config.toml
head_dim = 32
vocab_size = 4737
positions = "rope"
rope_base = 10000.0
init_std_o = 0.0114
init_std_down = 0.0114
optimizer = "muon_variant"
lr = 0.00794
lr_mult_o = 3.0
lr_mult_down = 1.5
lr_head = 0.00636
batch_tokens = [8192, 16384, 24576]
seq_len = 512
doc_mask = true
Each number is 500 + 25 x the weight over its row's rms, rounded and kept within 0 to 999. Layers, rows and columns count from 0. Numbers have three digits each. The size before them is the row's rms in percent of the matrix's.

# gate: layer 6 MLP gate, 256x96, rms 0.224, rows 73-82, columns 0-95
# up: layer 6 MLP up, 256x96, rms 0.24, rows 73-81, columns 0-95
# down: layer 6 MLP down (transposed), 256x96, rms 0.203, rows 73-81, columns 0-95
gate73 102:499480468475541550492515519485526481475498495528509509463513517473544516516503501522505538524495519451468510521491541486495529483476435512486524536459522513535486522545502526524503495550471483444503496517479500494503511489497534498550496530463516467506480508539470519496535508472502511486
up73 086:483468492527474514490485452493518520516504491432542520503517504471520485519492493486483521510523512480468497483465537472511494502469521528468484498492509459510480531470522486486488478529494501529501507488493523505505434507466482512502532480540497480563522515533516525518518442524513437473
down73 094:468544551514506458530500524481454530506469539502523493501519502497484496502536483514502459464505498538539488502515461495523479517545476482511527501547501507511485462465468482493494495516512487490495514528549516477495468487549457508462483524523484528498508469537494489494492491483459526550
gate74 099:522548523475477493438531504496478497510524526468510499532525518479480483479519482509460484520490509524521515479536472471510524464517560514530506503536478517530536520501464503525515491497482512500489500463512510520472511544483554525512525479511517539467486450484452521485494543495475490521
up74 090:516554518473517487475519495468548500496544507496457502527501461521492476466509528537514493535536535484463541474491497499486532441453494516530513523520511475502511516490507520494498486530461480512522536480494528496542497508520527518523534487508531495481539492489463494554511501521518474468
down74 089:534433484534480493536446525477481512481479504559486485478519524527484484530511480512487515485467474508465491532477520535512496538499508521502462448475530519477480476535511484503466473467510530472500486505551491511495538498536456492505472517505494513510512519511496494522504464495551518498
gate75 095:498468476522479535518514517502497511504485490517481520515457550492489461473490514525488517525454466459487479497493542468494491516511501555468508472481494508496507498507496498535493509508532553537524528502494471528481530465519490498531490447467480500529482472539522514487546506540482445534
up75 092:522518556508489506520548478473532532526484541477515498475489482520502469500529461517506548537551488520456472513501510497532516495535502511495516491494515443512531506525492523483509470490524471498518500472489532536509494508526480517537506512482561518532518518472488503532484458462499542514
down75 097:473493554499502462466527516498456507512498454517587514501511486491478526533494494508503455535464527547442465536474497505499486523490554493518511498525499499501503508490501491512494507492523498470470520488517498503504509478516488519512496497483567482490487496511483503433516530493509480459
gate76 096:489513532504509502463522535529500466488503555520523529547482514520549497501483452468465484529498521457466490486496459512504502546471506477516474525558502508478521470531516491455511462499460484484509486495471491471515505533511480491520470463482479493467495518547519472499519504531493475511
up76 090:521516499516499496509491448516519504498515539520450488479492483508490516515552501528459444502537518466523472478494509506478468501493494515490483500553470486524491470564438457492478476478519486531496487501494505515472509527488501522522507529495515514473487518554496485491448449500477488481
down76 096:484506552487495498492516539479504486478507517521533490560516515461524456495480477441532495506502513515523518491511468511502508534459526477527466504487503474461518499501551510470513497531448513486538464483471500457502518518515495486499485457506451507505504522514507511478559482533508486532
gate77 096:522474537549500494517455552519486491503547468530481498509479482473506526484485526514495476474535535500470518540512486473498457520495497502487521487505520498518482494483484466503484502504489550522450551445532540500483490479452510504484489476519505509515513483548514500500492477494502431519
up77 100:491527490486527498518512504543504533485456524493470509485506543529505487493500490462509488508554522487478573483488513544494485526496490550539501499472474478462492525486484531537515506480559480516485473496517515517450527520508509486498491477492469483517465529483487459538504490540517504538
down77 109:506484549531515485438475502523486480515526492523526469505485492494538524452467471539507509521519505500487484513532465512497494475546526491542508486535491497541486482460505507480480505496469471508454504482539496516556495469480494537488461513489509517506534534535501522515481448484492463504
gate78 106:523487497495469484529456489519542482496524517500524478466509505487478545506522514490519484552488497473507512490507502491461498478513547543471475476511447457444506498532505485525519505507466494469515493529540567517522482464528524510508481514488509464496490490519546550472485472506513497510
up78 101:509478482436459502529464496521472472477511507525521519471431523501470526503533541540491467519499471504488516496506514519506496489519503511485518504453469516506505492569471492490502500544494471521484499511508505509491535456544523544492495475491514455506472495473513525520502449494487469505
down78 097:517517489573476531512516484452544503534492492498512516517514491534502482471486474502502507523493516484473509485504513507422484483481488520479506449493492477472478485507515506538506543493511510486482483469517493554485489508506509507508502525478514514466600501508511531458489505520526509481
gate79 109:521549534503499528517508493482564490491486484515529439461521479504526501482509592528487473518475480504490511508521506545460528485478475511476485518505526493504458489499520515500483488514479504482469502492517503480487516501503471469444506540544503521523491542497457505497469530513503495514
up79 106:529504477521534492465488491470502525509461466506442449507530524468467490518547525542490533507486525507539491493475524528500454519487518501466553511492498485495530516486493534494506497536513511532514484501485523501485490498507514528503525494497517461512538530438483503475553465494485538485
down79 101:508451519496529459471507455455509503496529535539471522491516524491546477551480468465499557496521502461509494540498507514510520493538477472459522490466473457498505455487515484518473467476482456489522529506525500501546501506480521490529507499487498485509500495527488527536498467507493470506
gate80 108:495532469498421461503509541532479506428505484495470543516458509516492505525469500463520525505499475517504468571531500526510471506473514519479473501499508471490503489523531503486480466464466491512494545481510480524491500490466504449477486518503473505470499504518518517502504516511466478513
up80 101:506492491485475490551535492465504468534493541520504514478526468532504468505474530504484508504511534531511476520494488488505508501522504504499526503495523525531423489491481490478559520494537529510552507503502486523536449486463552480486492501521507511465465434496492498546485492508514487501
down80 103:540460484503473499502470477468530468521447511538454466499533466500530458483507540537513479467508523500466500498527512535503477458517459497499527475489491497491554478518478501469470505514492484498488506467489496499511515540492498493463498533526492511499510511533531501534543500540506557521
gate81 090:498494502506490488490484471475498525493508474526494479509517486529537489511499518470557498470506531487480571535512478496538539504481506510520520460493508544489480494502513462487516449486466506487471548499482498486493499528472566484497491532480518464442482497514527516443521487524525507479
up81 092:513497543512511493496538475481509484461487503555514551508480509499524486472483484504579544497501489532501509488537553538524497509471454522506502509461487542522524504510558522515521479526489513481510507462495501512451514480492483464517510460527486514457487504533495491500522507520484517510
down81 092:536480500462548446437531482491484463442474561501517503475521510508513506472458487521466497503500478467553529523478520527493510500509547492485500514493503497523513516504496503511505544524485506545531468530523500534522519511497527498478501521520460501518523488484474495487541530514479487497
gate82 102:509445545522462460503489530482527503476490503471492492456509498531490495506498473475492520485504484416517487519545534484533503468514489503450470504484487539455508453485471497535504502469486497462508522504511476553517502479508500513477476513499487500476539485524493509499497536472541485519